Weights of a small GPT-style language model, trained from scratch on English Wikipedia.
Architecture: RMSNorm before each block, rotary positions, no biases in attention or MLP, untied embeddings.
Each number is 128 + 32 x the weight over its row's rms, rounded and kept within 0 to 255. Layers, rows and columns count from 0. Numbers have three digits each. The size before them is the row's rms in percent of the matrix's.

# layer 9 attention query, 128x128, rms 0.167, rows 44-60,107-123, columns 0-127
112:124141192116072163156068136136144132127078121089067131146180071139141142145133141111095090146097220118136159105153101159186071151154161138154131145212103164114094107162102132101096133084157116135105084137142117176137129161144083129178100124096126108083162133078082141148145116191157074112180116087127063080135124121142122138137160110151133130176165101103193104155086146151093121129110
095:100168158166083086130162128122093131124076152112148130111109056144111050142105119091132145136070128141151173084168139148114139133143192190142143139118113175052163180132131096134111153115095099128111136091080172150148127119133072153183177155143188173121134150189185101144078145135182105145101167163102109134184103173107134121107126131075202101153118164160150148092094127128142110155124
116:166108110107109103144120159124130147155141103108133108135109114146048091146175170136100120161100067093117145119064155122110129128141151176177196162153165162124156114109084109087118145161098170099151116096046132179125127085104113127058129060086152070107115143132106169139127150184131065126097047135108125112163143167117114036097082121113122126139143123145198127116095126145109149101148
114:111136152187099095125134140148100099165172134131127106116121067171073080148102064161097082165101095103113118176074140165188135063137170200134122155158114108077133152172111119095156102155126112128118111121121110146112128077105099101146114149077110136074160135157125133189103165135171098148132101160197177144050141174170122140100118055126140136177141171139153123176127154104105117144085
106:076124112070096100154170125088112181131109133129200121059151124115121135083136140147147114128158154100060158114147107156084174147092103131113163128105132095118148158144146048176111166156088139073169126144153145097189111165139187165148091152151151167111128136159169108112180117099175150164108136131211169104124089087113094132068114166108153168108161133167114132131150093112103134054151
129:110115159124129105142086152115093108134173122093134111123091139085136125154086124117115085086165158147071077139144154114117155153131098136094156148182090131097152195156083169197107108137140128144117149092130129160089126109091165148105184128107133226071159091175114187126133132089156177087075165090128163101111107169128103124111168184120162114142088084100139063123049129103147074119121
113:109132115128139103154089104075159099069125096090138145145146142088100143042174132156111134157107116098161147123134088115152096146152082098127133109094152095164126111055174089127116139099127201104196139131085162092060127171112213115160184160084132106117098152109183137175147131143132117113121127106137142132201152143102092152142182086099073136145146173201164093101135100131141141101123
106:089099143073132109085133111132121126155156194174132152104167097138125093099114161151167148151161119133107110146106121166166177091129152170132146138070111101181100162117116076128089086161132085091098185132105104118142134093144109084187146153186099053125112063131119063137155094134190162099110066126076093118088117151118122134108143162173108117076106077123177140119133180117065177128133
101:125190160140120059144057168142115157170137137091137094111096149120130109101093095091162083055079148155162080125132134143129118114172114120180132091188151067137190099124117112127178144081134163147129076109175120119070194073080121202123098138145127115139059119165087069147130114100112129116126139144091150096099124153131147102101061135170176117150108093115128136152162138111130100121104
113:135077072167149155140143109161128079114109087187169159045131171086145162135057141133123158082123059118075099092170150125117157143110187124104099118096138121130172103143129180092121116127136134160183180151140151112115139126167142162140121133081135178088089185132111104091123141110096187145160143096111142101147143135168141132127105125105088116083135148130184154244124097096116135150164
107:164156073129189145135166126076071146116145105156087073077129169083142111107134101077103114099128105158089156145143117164179128090081141108134134110081138089136145175113117175103138177132115124068091125142157025118099165123139143076147066138160086113074147115085086123158128132174110123107157189118135125158168136106135190098118167116134187115101110159167111102123176078160134092134108
106:122144119118133137132075109100123125170101109108120122146173127138148122140144153104139137138167120118183156057102113145128162072187163093133127132062069155125137067133089084080100107089146127157171139199076168101126169168159130093118134123119101097148146125156092135064097126125064109117129195120115154103136144085211134121140047162151101049198088138125126144128161088144166125119143
101:114101193137087141108113117137198089148166088165084107118133129194134146195120085179185151140086091105111182071075113127136134164130127140158080134122148127104139097176067129140175132110089156089160166165199157121112155138147118130133140080146070121101094090078143137118128119147052150140112104107150144092101106090139160105158073125111078089148145166133173124111111158166110066108153
115:087111179135147135119201108096093120153140103142221078157102110110099143084147125143108149131061077138097091133131099154091168191130067122075134056090110098131105086131128150128140107136049150111179128117142179103136139177093131121085136097148152118101133102189146154162138088081116123157161074134128114089127108183066169170144092157120152124158114096142115076150077131123165136116125
107:120169121110089104146136101071095137150102157126130135086130135102112172120150157162162113085205106165118117114125115114171116134107106198138128118119139141106133192148143113047071100151123133111182089144104101140052096108123179100111143120124128126167142114123092148159079098209095113133158075149119196148092067162147135167092124088112166132187095077180176121149095095165113183138137
116:091192047144146111135131149102146110086143146188157146117095121143112092141065154159126144186115151147114057165130168137126089127141119162180134157183169207175140120108207088148087103128109104110151159099111172081116146119128088137085156078136155128119150099170144134159118127132140157166152116144105131186119189138184160144102087166057109108101178124140095085106113152102137147097098
113:129118202088080128085104144122124073123087144187100104179134103106178133038084144124114175135144098167122144127188140133083111145112104139181156151117113081100131127126120137009155087111095120072134084145127099109107123072168077121145125095120175160101149131144113141134120137109127073128103168110129082099065123131133183150105070122114138166076087128134120123109071125143153122088134
089:137127125128081124184116135071073184119092137123107205147061114070113089135159143051135100151088179082052169178085155103161124155077158126111156157136095167116106117120099085160151142124114131132134067140148092104155156156129116155051154145132112172127080172112138124137145141096161088135124064111121169101143155154127097081126126075124150108147156136091131188142162160125113122110073
095:155111127145125136142126145068146112186096149138046155120163075148110125166178093171127145150141149120144106120083148197158128111133153084115111139076137114140083094180113179089138102116168164131075098092137038150097108187132104114152164119104075112095097134069113112146117173176087133114164153091082058108132165061125115086116141111133147072127108094164185102127168143141123112151124
093:144103107150169102142100116121166116086097058103083156088094113223070063120149141104087128192122121079168139118140150130153084102162078124126118124146117176105156166068148064208121099136110133123077153116102091113149126126114103153101148121127144131138113110128086170128095128135138161121147125216087130142181148149157102148126125074099155110127077173107132116075134102203168123159128
095:117074161192142086142110115119204140098130128139059119089101119166120150080064144115089164182124156121161087164125123160095122088099103161123085156145146152132147085114223100170157144131162111173200109143184146149089144138162088064116204134120130093120081083178148176167113126124129127160116116165115117129123100127089134183116088115130111133152131107124176070104111140116098146160128
097:142143105149118137111168129175096077089157106123141119078158152074138177105086094073139117103092162132138131129105147157089169136144127108095137091105172053115134128147115144114162110185100155162128070153107112151126105082178110054106122167095142159174141180134159088176161201100095161116136102150162082119100131176132124149147122195089171134151087142135117158205079130109179083138095
084:141122151111094115122154181051138157078161150085147161091114147099172164136115158099130109131051140155162109168108103054141099150091113103114181125129094066139128129126188083135123143158117143154076114127148100150161133145138084048127094095121117160178140117073144135146193112127137114079149141162183208092132170150139155160070080139152163131117172091163121129150143089122097102159164
088:087128103158055096123091162147161127119101164080112123178128143127143137150075128097165087113121186137127069079140129115147132155191132133094188089218133120140111116133126111148164134100204122076133140136164101098123103115106160140113183151133122159126076096161126114205115153097101169156140087096085155105175156162168110079071143149129165170124136073098161124078121170173146104100133
095:098079109073162125088151143041112105077102122103205141127187154111168189129129143126117105124164142128082123151122111112127133117158186149084149147147126124100165130112111129148180116130191121149117120174105096214108147110154101102184159124114131106105081133040089095124142186188117094123071137172140169155108105096090134169152137136178120125169122106171169141110127124121092153183106
092:097093139107098053077099142049127135140138099135077144158165098120113141156104125140201147143138142077137105169164182113173128107098124151145140118163125136109040102126060166080128106151152133130095169109153145123129144130152196180156137126150147149185114098102088057040103111108104148053123140078147162129118135115149138128094128134095167190118116160092111109094113162116120130164158
096:132146119043079080117122131107151148164145169131128104136103125122150144150064166077118124157071101114138100193049108129090167129169116160174199109145092135114171168059130125100061114126168103150116112174105121106135131111117066099151128090145103141196106116135128136085099143086200089105157111148105188135079146135126134133090109133132109081178146097139157143150168104130116161141188
094:145137108130090084137097159128068124156087162150114133111134099133159183128067133101121112080138106143132124110122136085154082164104113075152102124097119069103053127117105179122111085139129082118147103158224068124181172164128144096102131097186111191126107173059107100111163096161123103097160134173131133111082143109149111165106141158130178149096166131096123126163133132173116093106217
101:082081110124106099102174091156114103128154114085141122167130106077136152132104106151120099088143160168165176108085182117165144120135152141115096144122142169116099143082084119227152151089141111139167147113159079133153110092104133094167142158153107162112179178109160111060171183119123128124158171128121136117072228109141139129116128094075135180187079096134103068149180105118101143105136
100:114087109086159168125172116175153110145182151117152132090093122054102123108130131123129110117080150128169116080133123105144125095160173088121088137149121082128147136187062085168140097133160137138013159151094088114190141105225191141162092128161148166208097123127137103125149168084079119138112135149136195139098138143121095123105115162133096152108113115104114111121125167135143156154161
103:130150099129132132164103127114203111077125107145140137240123122186162114180178100100144113157156119142141094126133140135129079157137128122091138091168089090153108090066165118145124151131126124096120103140105152169158113158154119117064164137153067148071137175108122118151115156114077080188088090064081088148163187170156110112072133171104101130135162094152121064140123147178138125105107
093:115122147115149108104146137158074144236179085118171128097118115121080149134087122115112144127111097116112102100157061212148140086138080219130100147162110093115187113141097121110141144134079105197130124094111102096167110145133104130121076147143138160160160132149136130150108125124115085138085074138148152082112115076122132147100055105167124090170085201164115103109098141091076142112120
102:105121076153178142100142123081150110179152106081183151137189129131069115135217139127141158186102139123174082159052094163132113165122120090138081156141152142106088114163104135111101084154050111125171136112106163137169141136160180119113161108124172159132122197100175122139191112098135113118167091121157106046132162154111134120118130132144084117187129097104102153093158110158133082129117
097:181141118112140070109170136158150098171111111139102133180102135089122131165131110103156099086125113141080073074214115102162131134122083167189149138113198115119145145150143139183086091130090186147116091057162099143135140098072129136080113130106144110186140127119124148138152136128157154122071192108074117163121191142167194100096148137141126081167125124129156118168109162128091153058118
# layer 9 attention key, 64x128, rms 0.163, rows 43-59, columns 0-127
097:101144101165142124184140171125139138130039107099173094110123138145104130120109126134148195135168113064065117164122113149055094092127167132172090068154121094129132102096117143126081107213134190140155093087145224152134138144150112103117091115103177117143117129100097177137063097098118103125114163124156180136126145118130102183164105124161164176125103149139110122079117171174168121141116
112:109144151130089151124173099134118111138131122115108126169131143135201117086158153103122106115172120117189121104145098092083160142141171132143114105144186182084128124119149156144136109203134147108065058128128147077093138108181051154120077122143219164130180092087105125135128105102072170111094117170106192169104128116096113107164160092066142141090167128147174130088086101115141108162106
097:190127200158164146089131122150140137148184135111135113117116129129173148167129145189128059089143145128121154127090170098172100151104172133038180135131103097143151090158122103119076168141101092195148116162166130113101147100099096143076104107088096103094115196135140130087224138128132135177156125175123140145100142140109155172158119139135160093150075133113176177117128127102102097180169
105:097123082094110120127150141076146105103099107106142166102074164088135168120092171095131136131118073102128097128154135165122126188134122189105097115121158118113120098117153145091102134180127108137044182179161099073175134095068119156126087059142151137087146172143047101117135130113126142160075131156185130145119145125181154078206161180162130150112080110138133119084136094108159107142176
098:095194138074087140145172160126128154113053110081149141109168047144155147102164086123119104172143125085182211114170110170099058113131143113137146095125156082150153150133146105109129143084197144142088124143141121098110139138142103100152135107091131134131119151131116102151185115024123172121149086145141037127141077118120149134089166131167147091154107090075121121101125149143159108137120
103:139133132143194087133131151173174151145148113144102118087090156058132142124149102161103131069109149118180142108123125136184116098107125181180171175108114091138176111129130122143139150115150134125060080122066136129162164078127130115158086132109118131106113114116180160118111155101102099212095212173147110126171047092120103115123160086128124041061095082120134085143116115105119130152139
102:128205156119134106111095117142128134164112154144098111121098119107061110088090146092162126106183171134100115122141138119118141091152122098044111148093134160139130126140081127146086122128179102148167241122114183043140136135106176177078116177123124147174127081125140128155223195173147112117109133092144101068118130157143077096080169102111132117156158103100130112142123129136127108144118
102:125143155110144100143143093117106133090136190127212186142148100116142139087097119120155148140141098169116128096147148130121113146103115136121087111122121142108147133093138144109137102184076146128113183147170131213158069023152094159163147164125162152119117160151111090108081085123101164078113153127148110163160122048089048162104156080072141123159148191144166124103124114095160131101085
100:178144148095117111122091084081172092138141093120116116030135139101102094155142161193130122142119115132165104106129115182086145071128109073182228101140119171178090087121099123110047107117158119169132084151157127140115129132098088129137206074080122133119165106137125095108184137113118129102110129096120161117131133129096086088137130079142078116126100166144180154137118137105112130191170
100:124121107176151142188131151184110170119146199179128142146133166120123065171103127131207121109191107139121106145162150136101160145097158136106102138112142158113090204132078081148137148092155190115129182149144115111194155146116119120177087106159167123160141151160140117144067105115173134175091124139132141151146070176099116100106106121086095171153108060131056111124150172109079108118159
099:077104096172121125117177177163087177096055085140109097128151080092094148098172181136142185153144123124100127129164186144156156082117093126121174124169133142140104166147176164131146138136114078179131134140127108107116160075120136102133143188170174160090143079104169142125142171203157146117143156136159115123090137163089091148159136146129118160117145098133079217143149203110154091103097
101:140171127171138096111105112136134101106089161120103124156146171162178092108130157117082103165089078112114123081180053113211150115108124130166170123146133092120152060167142148119054166072117176105137129094153128134127111094144127120090148140115076076136182130176182189114099097122102129113160152178129181110125089143094071151151142142130119112152164067149100127129138168099174084065129
097:137196115107131102141176108100086090101154140161078190116170125089129085109129104136132167104168066159126157140153147077107129128089068110167168127109111122159144133122158125139088135146119111143115062158090163080133136183152098131115108171120170115130167148181101168081075099111166175177111110095117110109161125176075095107108107123145106159117081152193148146137177147223120158092089
106:108121115124090117136136111128117103115106102103167180132099113112058191148142117133150115117124111098118071104157145075091144124118052095191122072145118114123119130124133169133117129138125088142129177134111122005092159074148122169087088102097184092110155103091180149124058140104092094182129148132068185187100156112155165111123153146150102114159073168111140154161110124109157147087145
103:101120148129156150173121191127115132091170147174117131084148104058104151098130085147167153147109177085097078074187136061094139122174116177110135146121120128085156165100114074108193135164141208088166086115186105102161154206129100106115115118120117103124125131142124070116123139171133152098132131168091116161161174108124091152163139155109158128182137112125134128174154088155119169196148
107:135109146076145159101067111161116120155091105169168169088131148122079103100202110165089166112108104099065153113145134171163121194166167133156047117119098093151130152108165084134099106143192111116138109143183101170108146145114110098102149163138100086118165123156126149160130083166130133150168104149123119156134113098080076157167190138139109147135161161104160085083077140187085138062128
104:133159101104127079156067159121135185129151135109117115135098078091167152148181139158134140158111173111148069076140130156133134136123192152126125066119192129093079121102059135114167083199150050077082163148075129128122123157110143117119066127121111105107128115170087119176119147128163085095154116080131095107137139163149104179089070101143149147115092113111063148115145073114120094173141